Each number is 128 + 24 x the weight over its row's rms, rounded and kept within 0 to 255. Layers, rows and columns count from 0. Numbers have three digits each. The size before them is the row's rms in percent of the matrix's.

# layer 6 MLP up, 704x256, rms 0.101, rows 346-371, columns 0-255
114:132139078138154102125133150173117102135171135133172107088133117118135109145161143152118115135142093144123145128128131166088141114115135094138117112161151163147160148182075148148124129163136074138090149120125098138143158119109116112077131155140120111122167122077118135140141107128094106108110113095125164148104131148143161159128153151127165152099125125063125128168113111149162120168121164120144067151104107125102109124140086124164131092162093115113113141141139151111095150129132128174114130156155120154107095137116130145126135098157115140156125100128132171124129191132119061146150132111107070145172131115134116145121165106144111121128113139164122132130104165129119130141168124150160123128149130119134135114115143108122060127159127178158129132162134108128093132093134095
103:094108111146111115118141103156162114116101165128120129139117118159175092114134136120127125144128114102128151109096093110117108135128138145151119130127124113125139171141140099107136101118113153130103136074126139084148128089139119175086146116103135147150118116157119137092100124105125083166149110129126172101077095139142094178123101146133161153171127094127096132121136179135126052131095075142085089078188139147127080136117144117127100125124129095125136115119144148169094148154142133141156141151142138120148139133128097122142099093118156147099119138160130183151159077160154140090121138091131142091121137125150103123145134120108145190131123144138131143146090105133124122117119114169114120173164126152128167108154156119164113109154075157135145147125109100126139102127125153
094:143142105091149120128148138121078139126122145128090146148156147124083146131118112146140102130154121145167160103101151159126163127118127145091116141110135126115160163131160095134151108107163147098119165122088165144117115162153161134185127101118107125145124123101115138130142123126090119118134127126120096124123128089112168096146145131186128140152124112131132072145147117130095189108157143169137127096142156131098142139120141115098105126121090128137114123156101044142169092174152091149106125142159149134148119126112148125136094121149134130116175163115115142081123132143108114143110107146187146164107146144130124086103084123154154121141086100127108106143149136139133109131095111116113151139126100112184140115124169134146148197100123097076110123106126132156128116187135130
098:131114131124149153169071121137134132114121197110093111138071093122117135110153126171116142143139081131088106155132073160114111160155121149159139145139154110086101110111147105097098139124135163156099089123138146128105121150145141128079146108178129103100139130146087145157095128064113139102103158118151130151115100140131129138150112143115119150116127128128137118139099154147130100112133126116108246101148121126103118153119076141095103154127128186100178108139138141130138121111130123156129087138117123122119133118170143150149118081133144113109110130076136123159127102134148116120113144141120150154143105134129067108122131124105160136115116117124132136121122148124156114142102124131157120131155121133151169177110067133106150085116105150129128139154141114139152117163143135
107:110103187111125114139105128134116154158107151124100138128158124174137123132104147106130140128146172132091118126149184116134119183151089158159137148158106109112127118106106174104081115148100161102121110096153146118134145165150138127158122132120101129133142107114140121089157107113168171125094182151106147124154146116116137091142124150088115139129136176132120122169093158135123134137159126150157132130153094140114136155154143113132100123114127111095110163153150145121183098108096126120104171118091141135138131134166122129135139155134096088115135118092122127081123148159115151138081145099124119109091132146133142087130096075178136065094149151106102117119141095131134124082116135131089099099123120128125143106122181104130121129118130112119117142146109140130061189163141126
096:142128075145132143124140157104171179113136089117121153139114120137109144117120121095095103150112114195079136077144119123134140119153149134152156097166156122136106127114096142112135090154118117164114107139147132110140133141121111126115103122089150118127115095159170139162143103154091122142101090117115114140123129106150108152120097132109138132090157080136123129113164185135104133121123130105101120106146096154164086104138150114123111121129158114123154141150138101147120164112184127148117125116118113165107124087124130101094108083102106153094092112158133118068096157142128145111140098110103163156129141064145118134097105111121114140120128123111152097132148142114102139139139156120154130099111151122114081193157153117117145203131090111131162112121106190135150116147133108
100:093139130140181111124119089153160134137131115111147108133131119115163075154140146162157126147168121138099127119141152152102126116116133098102141135087183062133147173167125144165113152123075122151139144125150126104151097127149115109163126128108158151144141096117111123159130188107129130082127117095108121096139139164147125109156072131145114116120123117140121128137166125088080099135123143133149115114140098118122145151131166130126103156113114143112111140140139158152076147117135158101135151070152144127084145185125120117096127112141087153034138148179098140147120120126136146121142124125116086173143170142148173148149126153135114080128135187108117128121132124139112107139131118110124139121150124134088155095104138140129162131101155135153102111108162129152146123124099119
093:091103103121129108123164130131121168134084122119163133140112096142107160145098127088096145132163129114155108143152169107101127119138104142145120079142190134131154147142144126137110090126146136174125144120128135112127165121117149126164149115120119153141160128168158184153127154155142141142132131126123086116138140125125145103110165165090152116148134144142113153128124095126091154144089155178148097130102127139174126171102131130158178113080104129111117125079155127125101120186157109147152135119150137128101132151155133117150140199141152088113123143066152126136137125113136086119104108125102123110151139147171097115093156134143112129107108151142090115107100149079168124129131151112151118124113124103121105132122158146152092172111134143189129162143116134197130107141117127
094:119117149123163085117116145135092119143150130145131111134125143102102107108168131112150138158155090103148156106163179126081118126135176136121128127106132098086157142158122113123104161120149171114164115118101125126116108101100158138083110127112100130099147150108139123134083127124124110134147130126105156129126144097121172182160108120124140105072090103116129064178118171158122121134131148127158155112126082148093165103138084093152102048105084131139089137108133169139141109127136173148163119188138113142153142127126146116146137148111134145106101080125112080114148120103122142138140144133116119146169118132100082129177100158131120113112114120150147094102131153139109137127124140125101164105147165137124111121117124144092082137126124124125105138183104123118135153109126160
089:161103167143117136095153173126122162144139170144117159148111136134119111104190144118119139069143081155100127157097134111177075138125145141121137120105121145133118111148092144140147147114148141145145136126140142152159126111121139041133104128110136118126106157150138128164116122109169164157144137123103138152123176089133120129101102093140107122156147066141131136131122126115136112101122159135149140160148124123086092094143101187052126144141098136102149141169171149124133165127145097130139104136127145124120140136142102122115176075143152150114131148126127115100141084128139099121139157153052127093117119122110118157151111095140150168167145155104118122118112146123125160156112135175108112125105121116099121150135100123161157141110136129111106117113155105139101101104115103
115:103129127121122141117153153105151139163087112133075091128132109154102140111159132174101061122135136162125098167151143136162154145158124102139141122143162162119093141135148149163127122169124141121113118137111130151085115131140133128092095120101109132140110099150133106113153139160143096129116075166137148096099143135141113071139119111105113095137116097089105097139143123072122115112120094157107171122124092123142126091089134132132142091135099171092118141140114170130130140127128107139119114097159137118147123116138136088133162150137100144123153136154149107179158131148161153145162109077114111112108162137143116129121112166158175107112111114134098129119120168116119136165137185120136112153106148123090099153145151133117131122079118153164167078095175099174149140150132105
095:114138143129149086114147089121111125130185072135155177146135147127148127173140120126127093164122143158138110154102118140127165096188127155146086115127143142123156117122145120144142122087141152089100134139119128131150110134122101160149119161106155170105127069120074104092146123088156167140117138127128141131093135157100089116169140194130149120135135117181135150111105130147140153142116081116131140135129109141135142189151135080124128103120117137162118134084131128114131154111136119098145121135093168166157122137098130136152128096140116114169137163159094137147101113140168153160111112138169117090124127131138144145168107103133140092138116144175120082086126090080113150081129094161109152110140132120130145109153108105115126109158107093118099152123120150140121126154102114
090:157140167100128061156147107162163172106121117052112109085161108142145151117128137128135118129097108121097111116131101131117133144109116116136123160114165172157122142149113130113131128134130072114125122133106088109164091134113143141117161164142151092172107087100127152146070153132103130110134149121105154125102147100122113128145109109132126132138102150120134146149129096126092132139120126125136147105128119129081090110082166151100143117109141110076122132187096101117130153136143126138151116092168129151168191128111115125142133118141100121136175140146116119122084122096102158096130159098129126131126109130112150166096102135160126187142148115106144151129163133148118080157111113161137142096103127139119128104155147082112143123147130135121132101139199138150143144166139083
099:096153109134128156127081144123151114147102105146115135156109114081143113125125132127127139102167103105131121141113114105152137140143148084127173099067104095119143154133107096131144132139144149155138128087130106118168111077146126161157127179134143124143111117124157121107118092119154112132077132129104124223150105134107147115155082139118166136152111115112126123133129194112122136162155137101160126145137084135089117146140140111190124114133123165111132131108145162171147137156137146120102133140131131157145118149151145160141115111132157167142103151118133150098122106110175069131145096109163137157103121175126125137113112149134178098158165119150129134117100112147166148115121112108151111105138126120129157087140140119161106111158143130172162137185127134129090089124095147
096:085121124124115117151146145117113117088106118131150143143141110121103089117128143119113093112150113148125135147169118151127147107154104099101114161102111133151120162175142095126137120172145098118080129136106132124123116062176107135123122128132166147141135153100116080093103111114133086157083111074059108146129132087137162144084105081142127156167114098168172142121138133115140132106090084113120125091146119126112139145117114132119128072115053092129132189179128134142129125134139132110116158129107161124128118106151096151168158099150139137115144140127130126151139159145127118112128095135105152086142097138138119128112149148158069133115095154137138114109115101141077108148135108149145139114108137109159119124130137112140096117154088119073171106139100106124102134144118125
095:118116140147119078101137106135110138118130106134150151141111153108204116154158132128111175119123131140099114131129105115127154128099112118121176162131109127125137097108111125099186134128128132153128120129138127112151142133066161132135115118109137140156155122104164130128087139118170079135121207127120102098151141156103119112096079137083136130108117137176120119151105111109131154095103118114152121125085092130088120098135159073133084104135163127114125146160116099098151170077116115116122124136144111119171145161098139138127124039158159113128149146138117118116120155096157092147150157131098102145125140080089131108129101091103120113127150112168070106112147124121135122123109109130124127077134130132148089118131099141101130150105160125148125129113142145146122102153085128
100:134162107113079107136120134116135179090172129130136137107162116178095162093143123131113144143107118111104131110111134133133112096145127161124135128111142099089126124093156136158086157143093156101128139143151168160127124138136107117118120107160109146116101115156151105148131146126152142141142136153138110139138101136116179094132131151192144123068180134118157120114096105108137120098138106122160117142132129140144106090125126110120110128112130089124115152165083145084164132110158111155091104117141137147085172138115081141133127133131160151124071091122122125111115122111128165149146127141104109123111098137124159138140095148103089078119120138104148095117124136166141098134086113123073106127127073111164152128095142128099126166071142129112141094131117101154188080148107091
088:126134138150113138104109133093146133160125120108117126127107131098147146142182141138112080160113090087112100154160101133161139107175126144159136115089130062108114139136133153150099107133098117129175146117164128108086155116127115150087114156209124112165115116120154098138073112128139123113124133129145133138123151120131134136144130127149119125131179050125147118123164149154098096164136108158114106106151106120170077153137158147159139120116122124133131120108171127141125138093148093131099166161088131137137130134166130121151127106170121125106133119161139136177080096118132135143140094134142138159136142134139126129139113110165145152120122166121138131135110170125120143171108148086115164119119112138147180152143171126142113124168100147145157103107142143087153115103193115
104:101147095150116135144111094105108101117139091125152103116132116133162080146125107111099166095120114106123099119158155136087129129138102144169167097113163150119131155181088116103147141136135080098147110100138083131145058145140140155094185179121133148141113118141113135161130154128096134106115149101129088157137126114115118127108148132082140097126147179158101116129159134095136154158118095129108122162132128105123090154094125100115164140134133147163139126142152133106124180107145144106109113125106163154114131145157144136174106149127124132091089153098148117136105143143122134158100129103194127148132147148121119116151172141135164130119119120131099186116159120137118117139130173105122113147112123161130145132125142153159091102105143118164120154153087131138113065085090116
100:150132093104129136102157094132105119118067115149173157123126130122078129134091132084122148106119103149089125157136111100124145121071134154124096139153112141115156094145117139130141134140100113107133118135144160116129123119098114120147130090145119084171115129169129130173132111137208097136145116115141162116147154122142126120102104137111081116119126119131107149162091134128138102109141093113096120120101128175172134083139142207138094139139136111082132137137095132107115144137138135149162125139121115111089132150116138121158143156127122130161116140117132153177116076090107111172143156108117089101131142128119101135162087140083130117148123120139158157117166172123145145126145159110104088109111157084147159093077108113161127079163131091144143131117171131109131128131119136
090:137100134095148111116146148147098136105104109128088174129148145168127184161110155140156162124173126093120129168146134122107132115145146156132089142166128140143145138085129137105087137132112136160134150172097078119165135162127110142174125110104158097156122154127131105126124107092139123155117124148145109057123106097135105101137139123180098169133108130136122123116123148128117139133140171104140128154094105115112137131133119115143132128136062080157085109110091129103145137181115115142085110142113158130119142117133124125124142126119125189146125090137139108134137081110143173133098037162116121120118141141166162152086149137100135108144158099127101108102136116120152112106159149111116128133136153118138163144115111114092106123124085141161111129135128116132093165157173120
086:169118109137148123150187152149138164121107168142117120138128114105116152091098134118166151086149106155087143107132127140110149072136139144126135136081143131144112102170124139133120139146117113170151137116144132167131145131109128144133119131123118165148140118142161161091116102150110128086129163109132139081105148104136160095123170133151106098129142069125144116195104147172109119075163122102164186145115162107123166118150109168097123129131129137133083123112155120114127113084148127134080129120119101143133081138115165170145175138121152166113152142162121155140125151094107093111130152101128132125079129158115137124129124139129090135139158148161143148124119166097131103120087141129150095100149103110141089156135104111126155153186096099154143149112125096099111129128139117
103:116098125166120119146127112128129097114102110122160131134099141108140122148102118159128107142189143126149078123138150140119112131169153090167100107126112083099136146161121154120114130097131116138146146146119118121172099151121141124099144125122149150137140108140123126122157076068167110159145106160091103112095145126120151140105131137128089150127176118127137158128135119144117052104080052113149138125124099094133118152103076167118123094129107168124101178134116117159169138120131140137115124084111154135144136130129141114123122120163140140140128202124149077136165095126145106096133128137137176085117143120142147120093141099101082148137101133123180089140126106109129114105117106144112138157114140118147074138111157114135147110127148160139128148113103135130187130085137125
091:149077113137201179094104134106129136164119138093109110134121152110147143117161109129140140143111136137089095090159146135133071119129098180139131096126182139118158100101148133129127086159157144149119120159075111119166121137167106125159103121154110146117169106133113112136151135110138174127126111094148120086142154123088118145134154099101119128148138176105127144087140145115130127109134121125147121101127173109137087112159120146079142161127135127094120099118144119127128087130111112121123118173118172118151153119134115122085112120130127109114109137153111119157096141103109097157143124147101133134080138166135091119154081120151168127141122192116124152107147144117107144105095128098119158101174122088073144148132150133155101129130095155120140137132112107160114160176127101
099:137144157123151119162105066088108131123141133105083149114101113093091104146111104116099114146156173135125136112117191121125150127125108133112108103162132108059127102094128146118062107137124133108123118170090130117112161156137134069090116119125141143087144182124081122134105098099120140125131095081113128143114131133083096133135146151147132097092141147119125178117087140096103096113164128089134106161112148135152095138140123163123138145112067128116177177148142136136155110123107099134109136098144128102139096137116164115125167125118091140125123110093149135157180162144088150145125132121083130173176095125144100147097162132138167147129151112135144125116119143138129131113122123118158155124119113146127137142121117092138127141131138119094134108103093145128094147097127099
103:192139140188112099185122120110132166117119158173116078118155127130099151154125107128084096126136145130167164136126103098132172081110128094097131130158181118165117141124108110135144101147138103138078117159116159136128101081087156126128106088126082142113128134106121113115152138161160104187131104153128147166125140123158079083140115095087137129154112111106128132145152161152118153161111115113113144128156125122146085163132117111149093145132114156148120138142123142158079141061136130128132119132115147145141151124113138150161134129107164135111147124148130141159101100147105136112094153127172119163110118134129125138141165129110145112154084110147135101142115119134150118112140106148109156104127100126089114139157107174089127105121179128124117145108145089134141166106146158